Part of a small language model's weights.
Training: a variant of Muon for these matrices, 112M tokens, 6818 steps.
Each number is 128 + 24 x the weight over its row's rms, rounded and kept within 0 to 255. Layers, rows and columns count from 0. Numbers have three digits each. The size before them is the row's rms in percent of the matrix's.

# up: layer 3 MLP up, 256x64, rms 0.202, rows 119-202, columns 0-31
# down: layer 3 MLP down (transposed), 256x64, rms 0.269, rows 119-202, columns 0-31
up119 105:154086128124134141106143090129100112091150118163139097123078163121120140126113121183132136138097
down119 098:118125177121132137172128143115164141144100132106102113141159109146137155097125106095133119119127
up120 096:140124142141121113141171098127146135104113163156145129127117110129134103107106154137120148188083
down120 092:099131174115102118090147153127135141083087167117128105098141096132098103125094122136118102104143
up121 092:132139097171118130139115132176100094116136189126137070145166130138137126151142134107103155088136
down121 099:113156142127156114141144155140139139132105118093149107101144198160123153137091145133126179114098
up122 105:093140125144146136124150115112109133107152117144133134124088116120147151150086117132141111153123
down122 095:152145149161119134165119149175154104129089161118122125141148112077101128118177148148140133121161
up123 086:054120118116114118189149119125092132124125128157158131165130150145142148094168142121162141117150
down123 088:206154128162136120095118117106111112099161122115080102115130127111110133143130144148095123127109
up124 099:137103116158150102072150107089129141099154144118127092130150088165099151136146144123160160095130
down124 093:095131136141100093131099142154121141128170139167118124112092158149160082132123155110129119180135
up125 102:148108141133123109155160093127117146131130128150147145086091089138122104103139110069168129160138
down125 103:092068119135126176125111147149117110155148157138098114132130156119127138146134139168116156124180
up126 079:112146177122165125133111136101152129157177097125093119177154111130175150134127131108091111124115
down126 082:122133080096150157106141091129076115116116157150130126109133137109087158118146171128128126105110
up127 091:097152127104181106135117151098112120135105093116125123171126125086152121157140073151182133149184
down127 095:131145119130103128166127095147164091144121141172142093101126127137100124117122131098120108130120
up128 100:147115158134089138150127117100148093115125174140108126134135101113085161121138134085100168105095
down128 094:105153152090177095175133148118135098112114084090149119106148127084168130127110124139131143118123
up129 090:162135061142126147135092090130122133146148141120150121167130124121134096134110146120125123168078
down129 098:136099162125108133163097135119126176116137091112085164119115088143131145114088183155144089128129
up130 101:156131148143093121092174151197098113107125129162148112145119127127113110148149120145147143103149
down130 101:106162099104147137114129149122122154163106120136105119136124135158141157126135122123129146154141
up131 101:131135157137093161163091145139114154137131117131122086119094127165125106148129106148117114141105
down131 096:136146136103115130114116101116129098130142141104162166108170082077137150093118174108137146096132
up132 109:105136171129082120111106097134127076138128126156151117146108141135136160138137111154102100152100
down132 103:099099119098112162135127147128141121143127136083132189142154097109154125125113132095156101147149
up133 090:165122146146135097143142080160158176136116115134101107133126120152143083135105157101148103116109
down133 098:074156133105123134136127183149095078134117132120132144140140136099106125108136125162094139132149
up134 117:124146143123145125139126127123122136124110145108189079153133113119088114120123098101161134130149
down134 109:133116144107125097154130114132140165120186149096116157114079129097114126163160152119094110132089
up135 090:065118096123133125124124113172127140122117137148153175116133135156131132128170168147130101098118
down135 087:165155146132105129171101164090109157143136147116134109178143133086174121114178097133118167149086
up136 091:111153153133098150176149095151090137129142126142157115141153087113131162144131142118135119120156
down136 088:146098122159181093106108104155141117117135123138140124099162141158120130108127150101132163117094
up137 098:169140181137129108120137129185117132103105136167139137140125151158120108106138128157119111071115
down137 096:115127096108160148101134140102114105112162133103131112179126103107144152143109129116112123190117
up138 115:132154107149123133164072149075093164102115128072171106146128132122105105099138105126142142147116
down138 115:134147067090114129152130115127117157142142160134162111166129102142115105120150121084088153088093
up139 105:137176151113113096102144115129131156074144082130107125157131131189106140102087122157133146110157
down139 100:127091121157122101118132137142130094141096134117134156123174062100163145120127176148131136118095
up140 103:129126128128111127103161140177123122106125147061061144146142156131143130128133166135105146113102
down140 095:134148114124125148085140170123148174091120149092074133129163146136165110129112161107112080122125
up141 106:147118132151146109117169146096112132128147073124146103130129113140098087130102069098109157134157
down141 124:152184083131159117100104118119092132131117129112117129154162108167106131171123120130109131106148
up142 088:164126158113129123159116121142156105154142119136132144108145059153156096146102160103114153088100
down142 087:125126083093113139140175123115099106124124130120136106105153130141139118161139105164130109113120
up143 097:120104130102130165137131136121079126129159110123186160138133127102152121141138090127125105112179
down143 102:172119104152117071112124122132148103159107144092091121097134107118158145122117177122124144146122
up144 092:130107132091157113165097145122154109111133124131160157108108125147129176138106140100104061129137
down144 090:115139095169106143109144120148125147137123150130144110171160126100125087134157110145123148128138
up145 101:134167129173131127141153147157143111078157101121117189124116124105122101160123118172124126113168
down145 099:154155109116150126156109122086157113149106175148141068141135105179124147095171122156142134112144
up146 103:136122121149099145122125163100113137127114125132169105145094101150084079145141144146125144132169
down146 101:110122090110115109114119153143117106113126154156152108170088133106137102116127123123140134164086
up147 099:156126132117155123102094074100185145082132123099107172133088138117148123088121126102138156169122
down147 097:132166134143076150148139130145076155175108125108139080135154171102154095132127131127126114110130
up148 099:115128110095116190138112121119140159158147127110113113116089155130159167189119111104123163131159
down148 100:077118120125153113108103103110152146102141155161101117124121102106105137095090136160143108130075
up149 100:097091130122133099156093124114084128105115111164123109109095119127146145165090084137146120137100
down149 099:119155102141103161144122126123152162114111123130137173131164133148108105103166126109161123106125
up150 097:157131116126104132125163103132117087141125130152143114174133089157138124054116139095124108090148
down150 085:088113138127120167147132166111170135112122115091123146124101147081092127144163144142101137162106
up151 109:122150133085149134156085142142131166126143123106131148133121078144140178134128093135142088102150
down151 096:144107127176104119095121143137125166138140136134139059116110142095106104121137130128124128175083
up152 091:109093164139175133125138098148117146109101120130125121149116086155147093117091107172135095160104
down152 094:143139131129089143153113153113105114134150134150160158125147144113082143121159145098148160114133
up153 099:076139113127151160138110164120170108143100106107174141137145116121129140130170173160167129100144
down153 097:117153118135088130103116096164158133140172138152112103119103134140141135155152059134112151101102
up154 113:112117117108100112153143075185119108144136141126110125147101131165078149120135163182129133098115
down154 116:174126174143117098141119123119109134114091119114114144134129161154119132138108101115169091137110
up155 089:134162113124121104122144140159137128119158135155081139103091112112103089075146125109083148127167
down155 096:121076152127162150144119114096158153109162109104123116124140118158142119151118178153161089121100
up156 089:141125160152154108109095103136124160101125092104115137134165104157137149129126182100143117139073
down156 096:094166135134100146144140138133093079180175135147141127149110129136116132079124110122115146100108
up157 100:105142100107112109100112101148160153119142107123112151118104106130112098131172133143113150151112
down157 105:111193109118132111101101151154141136127121087128131105145151126180123155116172120170108096145088
up158 086:098115109114112111158071103115130179123146115154095126140130162123130122138131125090116140093092
down158 084:162155128094161106130155109116142114098100094140118124080114101095159112135136147138132135128148
up159 094:053165139151167125135112108144127132140081132127137162136154130154152111118137137119103088121152
down159 084:187147107105138124104146152102123125147124171113134098127131118083125102100122104105118131137099
up160 082:136122150134113133135128146140172118087126126156163132131134089145142142153132115128144130138165
down160 089:106146150127119119078140134121171119110124094071091152099127124137132131153149127129139150119114
up161 114:141115105164127120140135148178173134088147141104172104147129127135107119106155108123108134095146
down161 108:119207138112118138146099109119147132126124179109144161119153171140108143147129147146079124116127
up162 126:145110086156121132102112145150118113098143127140127098165100100133125123143148116125123129090144
down162 111:099108118111115088147132128122099145107134115156104154131143140121137140163125118121163079128140
up163 083:086132170091163110108134109105107121129112152179139151117059158116140154074152124131119114153141
down163 091:161136097154074139148136169103159161160119126094121102150173103129114081138140142123108132104138
up164 093:148132109126105131130093104108099142142156128156125125074126112097127122118142174174154125116118
down164 093:119116140149159136129152127114115120134090081100099126156145130156157127115143155112106135153130
up165 106:166134147148103131108058074137106138164109099137132108125136136117153132112129125156116084149107
down165 100:094097087093144121140130120124140155107152152108163114159102087096155151152153112162108096125092
up166 094:146159121135116159115120108149141154148150086151132126149121119151114106147123133126138138084111
down166 105:129173103133124167121132124156109133156106135157120132140100155111065107142137110120119158107112
up167 099:138149148136153151094151124115097126086152174063144146181124103138118130130130120144135181113113
down167 098:144124121153125119150138138054164149111140153155127078092109149132111115130138136109122098124130
up168 098:095139080089134103132078111106169144123196133161123120100125108144120119117162164132123114141144
down168 100:107147129149103122106192133175130163098065136104116163147140146141137135125130105121092142142080
up169 093:146128166108139158143142147140126141134104152120108123084116112153105144152125099147141135080108
down169 087:156126103137171114068090137113129103128158144162099132092155139109133145107167111123151104122116
up170 088:085118120139150140154139131128131099108161170145121087133158108139117111140163165108110127127132
down170 093:125140122147153111153058086191128126158112139122090141136105135153164134157108158135129165131147
up171 086:165116141163166118202119131100113152112149129119123170138161128131121116087145090167126126108122
down171 092:103160118111112162079155108116150115125088130130138095170138134093101169129109142137139127148131
up172 109:131110068125149128103164089096106152113105106094119129144094152093145134156098107126179140135107
down172 116:133179090124167130128129138111107106153142139149097121117085160112165131137129122143147148106127
up173 096:150091140132153141133088153108103171111120153139118123178107122134116101118086138123145084119096
down173 099:083181118171120144098144140124142144077098123134118132142150150095114122133128101101103085139088
up174 097:141151118160105089151126058167184140129184103116119128125126115125121117126129095140136147110123
down174 094:126153154142124099146100122104136106116103125107115143097164089119148104097111117106150123135138
up175 091:157092084168150088127144153120094141134180100117151104146080143093144119123141147143135153156134
down175 105:143139104103174132157116156105146146127136121157136148120159126118138095107116093131115133063111
up176 112:088128125120167093092137089148117095127146071122104121132110098127166116183134182115153147141126
down176 113:122149140090177132162172116116117138134092133097113143109107119130128145120086113120170082147147
up177 100:173155177158122107139107129149157125113140152155138139115120141187109117085123105140132104092117
down177 100:112080110100158138132136135105081105131133101107107168143088086113162133150131145152162131164157
up178 078:139149097112139169106077118145138153097136125134180095128154098119189116115160121143165114113149
down178 081:096105098174117120085162075112113123142103102120095137116106092140093108152150153141113158139149
up179 105:113092104129127121170131101119151085127140131126099097195104131139111094101140143131162123099113
down179 104:143161134132117169091139123120121164125079116106150129102162120106122172153096102136055169125155
up180 120:137128079125174135122129094133087141089120089174131164132113146151153154120154128148163113123097
down180 122:155168142086158158132169085148101124158128115135119158138132114141147141142117113132089105156144
up181 099:133111129117136092151126157141158123106177116146142165124150122083141126116127112121108123111154
down181 097:107158149142114141113110115109105141140089154147122106123094166177108153143154113115130090140109
up182 088:102101100105133049160126130093122079150129152132136153125127107180135165129139139125108151139123
down182 089:163153149139157143119121127119113140135109107103121097137150140081138093114106173127154096138137
up183 108:182117128136165131074137115150109120090130082142176087105120104128128144133113116156154132141138
down183 104:150129129098092176150121138124170101159135105135123122115147155144125119111123162100144115119142
up184 089:095127132149157104173112139168113146110147136113087109079111157113152095127160150125127115143111
down184 097:147122134122156136117155136118166113148096129108142127126131093114135189133130108105136102122133
up185 092:110121131124126112129157139127096141099120123105104109164157096109105131134102096140140140135147
down185 092:106140126136107109142135101177099105143105135165159160138102150102166115122087146117129136108157
up186 092:132158122130143098153134110145138102144156141138133147128121169119130115144117129121143132117101
down186 087:148126107132153161142159155113138148130120176159117088117075105072094156138129137121087099165131
up187 105:084096126148116145134096136157123094113154149154148117183111132163105130104109110127114132124108
down187 107:071143121125110153117100163106080149132137127122119174162115113123120107129209111136132102163108
up188 097:171146124105144118097138094143132118135159174135112142130159127138137125171096153105109158139155
down188 092:122149169104114133162110136166123176150171130149114110086110091086103103149112122128156078134163
up189 104:098147108112156123146182125128118156132114121111117131123084193162145140168125079114128139165176
down189 092:095122106131147111116121139150172131135153121142136070125171122100139101135146137131144084084128
up190 117:133104102141111157123121144162088118124110127116116132109074155158113148144126078105128100127167
down190 120:109132121144142118161157100137100159148155102148077096126092125155114141193129133137157094146141
up191 112:136110147159111113142093141075127140192125106114104116170102141147122143158136141166117143142134
down191 127:087105115157115174151117126159127144123168097113104151160142125141104066112152120136122159140146
up192 091:115101154131148149129167095166156132151142109125149165113120108148094135110167130128183111134064
down192 101:127107145161126129076135136129145149172102115129155101150143135124143120168081186094124136118090
up193 086:165160177142092121173076099147133131114121174145144131097142119128145113105158130169138095124117
down193 095:143080072109129129091162130082121087133124138122113115148111106135132134139105149089140162139175
up194 097:141125140143109166138131129140092139117116087153143133111081109106131167145091129119170089095142
down194 104:157138147093155128107127135127117173131111129137137137147126131131121114160118122166091130126121
up195 102:115143102121129125128109149172124155098159127123109173119121126101123090120165120113114160094153
down195 097:149106155141140156098143162108103132152099142120154157182129137090130106128120101155110114122059
up196 094:155144135106113129086122132111138101148117118171135082151113152162156156113137113104104145114142
down196 089:110132120125125160127106155114131127173141167122142146124176097136091115156155113123183110152156
up197 095:147145129170147127135164148127138133148113132159101140130127140133132123123144111153097183106094
down197 095:082110136119119131116127174125159131076131122122163102161139171111133099156138095137132115128148
up198 086:083121127105167163141094124132161140116163118170149110122180093125111116146152116129096138128146
down198 091:101124120159146107147126067152163120157120120116157124101174124108149125157124144143126154117127
up199 111:111121110147117119154136155102116128127140083097120134175128140084156127186126136131124169133168
down199 113:105107149080143111099144158139129112129192126105108155116148111140114142097109112135115171189145
up200 090:126152118141156131125155126132146130098098113105107142155117130104123136118182131183149151132118
down200 089:161117174114114133129153138101106140123080137140089103155123130111125159121115149073125085099157
up201 091:132154194125142121154116103155154102117110122138108154093138138195145137112135149121154104092095
down201 081:109111099133098170141149155117056089164115134107135119162122167099120109122127109106137124137147
up202 108:091124132128131178139091127133143148131184126121139135117116154160157169114107173165093129079153
down202 114:139175127111085120112121130143118155116121164132129144158125077094153114150129121117109152119115